config.toml
head_dim = 32
rope_fraction = 1.0
weight_decay = 0.045
max_grad_norm = 0.5
Each number is 128 + 32 x the weight over its row's rms, rounded and kept within 0 to 255. Layers, rows and columns count from 0. Numbers have three digits each. The size before them is the row's rms in percent of the matrix's.

# q: layer 3 attention query, 128x128, rms 0.123, rows 0-127, columns 0-31
# k: layer 3 attention key, 32x128, rms 0.106, rows 0-31, columns 0-31
# v: layer 3 attention value, 32x128, rms 0.0952, rows 0-1, columns 0-31
# o: layer 3 attention output (transposed), 128x128, rms 0.108, rows 0-1,32-33,64,96, columns 0-31
q0 104:193113122140099099152123151157163088108099120173136128096096121141145144080126148183108165129116
q32 098:133197105146128131151129151140130164175123036140102110133129168082097122113090131125051109135145
q64 079:122237120143099104102095133147131077103149029147148146153120092132117118114077125132082093063153
q96 062:135079130133145117093139096101152122100125187147116158114095131149174156089165157071057139140123
k0 088:124086132141113160132134138175073182177183172091078093121209130088164125087131109103133164096168
q1 108:109132113108144118123137134105108135197094179070162141117143162156153114166158060099156154127117
q33 088:168101132095048130153141070089123145132145151088094103084120154074105156133137139151080149120094
q65 085:089093112155129141141192119107112157158124135102118071108176158093165111187194123100145159153127
q97 066:150123095182115093174137152095157111177185109085147156161174087155124139191152124203144095152119
k1 068:134159144143149107141101102144164154097137154088109134106100152118060160137153079170115129102172
q2 087:130181110130084098136145036119198104120109125137092129086096124172101146127110186153149123167144
q34 081:090125166144189134086184162171091085139086165136121157128183120166127094221130150152183152087132
q66 103:163092149143118127164079119202125156091117115106093167140122112115061177112077078133124103111124
q98 072:112099114112116128142087102201125143121118125092143116071129128135129115118128155119103164116126
k2 089:106140093092088118208119078126154076113104105180149139133054124173150064137090100141150153121093
q3 123:067106167144124098106113153081113052128142107106104139148079098150075119188148134160159137166102
q35 092:171126135148173117127177115114120111117107138160095128189143072187078069144121145175156127153129
q67 105:074118122138108093094130142089166042136149074112124143160086065177069103146109179192200090120138
q99 074:114099152124125144106151108065129160070088080121145158081100091089082114186130106143158141190136
k3 094:120127163108129086108059137149185094130134125142138172099103134081141085161083121092111139179129
q4 089:131156099116156133178082089113140123098149047088108116144184138167111109149173164119146109137156
q36 096:103075166135164127102111159101130084076069123133142151198141146158082093112202151118145161077151
q68 090:157142119121115117139103147128129097097156092076148153119114110143094138152128173103120122165167
q100 075:146101105135161156149093160131165150164108144111179096125127127088203153199152123072127128148148
k4 079:111024191085166128164160159066139072178139164119181114109147068130136159132174177163106172181159
q5 085:127095110176102163096167140085061173121181118141131126099086114095139096135127114150145134074082
q37 090:139130154070136122138099189114224140153138142171124068148106130123173138084113085130066085123149
q69 086:094126158137104109104153116108123087162106142172136116123132160161193086090174112170140153085126
q101 101:117122095146083064134175059105114131154085081108137164079136099146122099141098151175157177136088
k5 106:158139105188137140081102134131129118090166096165120146113073122131145097130072149152109104149157
q6 113:143149102103121141140098125132113164064171176079170123108163155152154168110099126114096113077196
q38 094:061130119158130144079140107153134135174146138160114172101094144107135146121140073104143069096216
q70 088:119051098155078156117068157144141112161135142124076130110141119147193167174109115089162129060176
q102 084:128123123125098077120136185112163083160143162115150151142112111220108161114137173180135156106145
k6 088:107169100169126158134130084135146111163154099151114181145112112171138118138155082131154113096072
q7 093:098179113114111123108136127082119096134101070137104173130123121178108125175171169173161144144101
q39 093:130125135169145090161128145112070142141104131110163099136090114194102145120069121159092156115035
q71 090:100122112156096089109189119086105071136125123114110142113100105211110108102140180182190146103126
q103 103:127145116193110054138177107085135113128128095084138162102109091181095145130129172163143199141056
k7 128:155186085179121059144150092109090124107139095121113127085122096152088072107027129129208142162111
q8 115:166095126099112130125130098166109149096161195147128139130191139120171163059144150140135143113207
q40 112:138075103162097159107128134110056161087162173156188135168145129146170181091144121126111109048132
q72 116:101078142092100175100074163128163085159111128175086118152131144132146103124175092135109109129185
q104 109:158153170063157121163139158109154113181072157161162137132107105136154177136170151136120112097173
k8 095:104145153113142051135146109149106107177085151121105180160129110146126094120192144145164133140166
q9 093:152133108123094087132096111148169151076136139116132154155085109160080108135131205162156179122139
q41 127:148116080143069131163140088108148140111196130106147188075085134104104079126123102119141133136073
q73 113:127127117172102160101102154100106156120173112122088158134088107106083091118099130042123089193129
q105 099:117151168180113144083125152161157118135158137195130160145087113099136069112164140132159190178098
k9 101:118135106187143128149134105155145143160149095154136138093129152085147118126124118093127121110140
q10 079:064148095122141144154162104061096146192152111103156048090173181106163131111166091140123071039143
q42 103:102145156080155130076138101133088092148146140092109098152146094089152143123084095131125141101144
q74 101:106115120129140129122105108134152112143124127115181066128145121124174171141173073201138104096155
q106 092:122136114081147094151157076091120132155125111081129121154193116126149158082121128154116103101160
k10 096:124099139147131167096129104113103093095103127130128118144116080102102139111142121145121186122102
q11 101:110098189115120156136095192170186082136089190183129131187125129104123129143156071105088141158122
q43 097:124133140154104121153139106152100131157107141107112129119137126119126110139172153128128138169102
q75 106:124147156130131096112127087181097144184123153136077133130169174127111161141120140091091126149120
q107 086:087101163133125118118129137173131037138113177147118116108146161131128184190154111117131122094163
k11 102:077136093222126173116112080172156136140116127147160090154134087174178117138112143146197172086137
q12 118:054138134145115147174206090126110112114096148156169106168098183130105075110162147202165181084089
q44 127:095086105107090173168139120106122148083138187167171157170119136090121132119118063142142153084131
q76 101:097108166100077152142126117165135128145122168132120112115156140102079108149189107133128115185166
q108 105:041185188108134117209092116180117108153110155089134142121137147103089129221176138097122157138049
k12 129:155104142126157111107173091147099145159146202117088091130132090088126123176080156144183144123157
q13 105:064112121131107106046153139080124133128153104107158152082126157146176129107116161174174137092111
q45 128:146104094163079123109127133046140152077180122145169182141075116127092114127117133116119149140106
q77 103:114144093170141148115111165078167133135155108141155149106054145181077087052124150172120144126121
q109 093:179134143124155163093093117077117135092149036145105141156134112097123169123088197122080150114148
k13 118:097119122097136078072173111127102180119137096137111087102196137116146121108076109058155149140227
q14 121:150140109136147136138154087107038161110132093093122119080159146154131137130109176158221126087137
q46 121:130101084170139134146113115077105133101164070161170169134125142191125104107112142136100091092112
q78 094:172104146168151158139090112108174150118091143121184186154090113101150071076153126068095124126148
q110 073:198192094118193144172145129111130151116145079138146149145158109129098138090087158112149139099110
k14 121:177091185066098085172189146112144137186119117123111056086151195115091152112139149117117083178142
q15 103:127081154125162171112133138088081083183104113147156100111166127144181174159112084117109144141132
q47 103:124091145132132130153068124123091106155100128149175058163150140128155199134135114113105082083117
q79 104:134093194140119110130075103129131086168079121161138115164165141106176147168135094149179119085118
q111 110:191106131100142072145147101074117107120090113159153106121131131184128173130102167191129165063144
k15 106:158146157140062125108173153125094143123142160115135106137110172160109125081126170157151151115083
q16 095:161123129171134105110118069142150064109160135157147112096106115167053145112119161123155036127107
q48 110:071073171100117131118123164124125112109075095131148148158162121145155070151153142118149145109107
q80 083:148145111139149161125087150134151157082178111147139066128148156129139165110134123147150141107095
q112 066:133177108105158081147190141156134086132083118056114137064147182147166117089146129096089142096101
k16 070:079143147118142120136136124140145102106108126136147111150175097214141102123132158121163146115121
q17 122:079151090116147139152134122082118146150159117167183124122040164095104070118102102129096155095100
q49 105:120164099166112119108122083147172190129193146136095088140119138083160146075103099091081107131128
q81 095:162142146076068122163105140090160085137147103133152169146121091200121094137077115104087167203092
q113 063:176144149089134099109141146064092147142176119141107183103151154179110176128150122053080127139139
k17 092:162080163162180140138142165112072161155162163047138121129218120080098142143160160080153128151138
q18 118:141148132104147123143171143181112181116128161079139167102167159139198104100119117091108127094169
q50 085:092140111075107129205067147102161136128127139159128072088110176077104179078150109084092116116145
q82 114:131135153092126138190164125132123187132113146101144092090176203037144162157168076059074161103148
q114 077:113168166123137082142136106130130112131163157125087130126100156141061071106110123208096146112156
k18 079:142129131146151150134199129122094105111109208119134086116131138160142099103163119182179133044148
q19 103:105184114157093113185141086083143079135115081119139163099083121201119110134118150127148126136128
q51 087:107097183152130112102162120159073084113101123072155130111176105149114112170097132145166153142091
q83 088:162149122147090120130089090118110167123158084052148161088127124134083168186090138189143063150132
q115 076:127104111185093117166141085094146165134157150091148093114097093144157151165136151189180091197137
k19 076:168174128160128087155145091103101078112110135156120151142094080134108057160074147120114156184037
q20 115:144086185102176174095095160155173154121107147135087113165142138089143131137114076108115107171160
q52 096:092171116144143145100129116136048082140110166160100157062136094062171168119134146068194119153173
q84 108:137128095152158185125095160145144154094097141162098153172142152092147164153116078095106139131136
q116 099:111106148120162131132096170142132110148151182148102115181167170125134139114206098125091115061123
k20 095:123063147021141153108146137147160134159119170097132121109140142141168174138200092094157177106140
q21 123:096165134134115079165105100096142075171130087107122143082119101143092095138149138143184132132070
q53 106:122101142137160132136140183108178115084096101140139143205125126181122080148165153156109142110116
q85 112:091137088125115082094136105130125033156123063124110163081081123169150083139144184203142141105092
q117 085:139155109126119137157132105078152165134077090148187141130075123107140093173104152120168139180136
k21 080:197106166183122097080147153105074108140140122130112161137105048074108082148068161155121140191088
q22 108:095152109138111099128162083099098092146134089112143146076136113160109115137134138174166142127078
q54 083:138092120111182119121139131127123122182111103140167095148108070170137131110121100167143180071079
q86 125:121151110103079058152180074114102066160136099140127142100115094196143125074142155198188157100094
q118 124:138132076160122061166182070100100146145131096074156134068112111187127102148103173165170171125083
k22 112:166145131206129086096132123088077121115170053126077168109100101115093086104041171150130148156088
q23 113:127158166128124100137056085101163092103098115139125143123117096164181136143170096141147148138099
q55 123:121137115166154109091177158123116100115075121111153151121142090139079072125143161168144190125077
q87 110:114195114122160089154143111122151090140149060087127186123090106174122125114103180107138131180043
q119 110:151145114164127128095175122149138137123103129120100164087086073141100083112156181125154169192090
k23 083:176150156187175125162087186113133070127133080090083192121217171091091145136065158131110117146125
q24 087:130102162127104150118118105101207120167114132165094153096098057069147124140166113120055136179175
q56 112:136156210125148094104071154140163089166066135153117057125137122119193170149160097172076140089121
q88 092:091117122137081116100104082113089080123086176171125109120122169109207153148144141148166155082153
q120 095:100136090149078099084166059115094140120068107108100133080165082137122152117142104162139154147199
k24 124:141149091201158150130142122086076138116112067123133179139077082099139051151114159176160106126079
q25 089:106120157112177128143142144086092132144120130087100170089157195153163153164141116117153061080169
q57 100:120127165107138094114051164153137107128114130151114097116131153115171175096115151136091125097158
q89 094:097086133119151118117104140119095095115106179116154116092113156133164153151129156152170110095117
q121 120:115138111144107068125139070105115146121113101093122152114126118128107150119074158156142172111107
k25 114:164109163150118133070146182139107111076130171119046124156151158111098146110081113135089128162135
q26 107:130117161126150138046049135090161136132104072101067186117128153126161153175161170105140104133111
q58 107:159142117178079053113129091142110080116125096130135101148121125130144144105113155153128145140089
q90 096:072137088146124134141143177085135109127111121120172135143042166158162117113131159171138164101141
q122 091:138145078180130102074141094085110132118157084107104123120152089144113136075107151152189173117086
k26 095:116120142141098128120148163170147161081112129117147087091158133156125098154135090108178151160121
q27 098:065154104118143162161107117119090143096095061096086125086092139124138185149126148181153100124173
q59 118:090130130140167123107073205160112132140088135123102078115135120156148138124156134162100105155147
q91 105:099192090122132092205137118098116138147116167153157108103121131115121125173126138191162146132124
q123 081:128165123142153150105079122117111168102116172106096138077130127131071130183122157181126124184153
k27 108:155106125144179132190132132083157120064105121137152141123092131135142195172103168110087042123104
q28 089:104147117115065138131144163168100083079110174139145123128139116147068142154061154151156137136085
q60 103:110176102181182192159128174144110159106154123131094142151103139150106089152123138095092075136103
q92 107:131141112117119146159111113156154136140119162187125142125131146129126101121122090062098126177152
q124 094:118148123139172134180113147187142112143155181186122153172155159091123122180105122118133084139124
k28 104:144078104122151083170129077117162154172115131106149107077094083141130126153153107127148087121091
q29 095:115120185104089143158168114155142122116124125118098112091157141120163200136117093143088191115106
q61 092:128145120120144189112118120150100131117178085137078136183065081109135195124132130099110130118123
q93 118:080100178161165146099092152138189101160119132159109148198094113119176137160157110054115143159095
q125 095:141091162119088081164117134125173088182145146189158117091130119120169138105151105148092247148094
k29 108:114121128132162100085139128166152089159177104109067174111088130124082113111117134124108133109078
q30 112:127060173147065118090080167209190100114119170171100167161113121112121105113156109125118161158078
q62 094:094141042106133113137187118132131156044131131145148114110110090123118161114104103090138165152057
q94 094:111118067155147127149152159168205173085125116120120113169080143127119111140139104130095181158141
q126 104:048131123128120144092089101171114129111173171096126116132135144131133111081183069118122148122101
k30 101:130169107122157116109167056125094172107142119102133112096133099158099116087139051091119073107165
q31 113:130127088159098093126174061122108193120161126160133117036130127144088146118060164115215141108095
q63 100:068191118102108144138102122125106146124136088131136126078112127141127126174079098102120097046168
q95 104:122101115096102160088140164196185127097106136185147122137140157105115149122172092089118115139195
q127 076:108165084128091162096092111188135171136142159163073118112174133108160115103103080087101141089133
k31 106:202110115091109137111170092162067177153132160109137179060134130102159128156194172156149161143097
v0 102:105160148072138160164114136094126122151123121194116101115079209178132101117119104135110101113132
o0 112:138092112098070070155208141091110137113110132119075168138127158143124114109137101131188103151142
o32 122:121080117172119160154146126086143086142125171176109124166110185096144167087159166126151150135170
o64 092:081172153157098120130100152113119135119131068132078159150109159196086133123128133167121133060103
o96 100:068110113144104065143148146106117125131111163134082161122096159184108138108187110147164117113099
v1 100:200072173126149125080152131103113122120089132133123100068124135084119098139102138148148102134114
o1 096:095116118174133126147138146153189097102155148171075115184068180196126099137146131153118158124090
o33 115:102153062148127127189176162065199135109194127181095107110106125142078095149108173117142153127121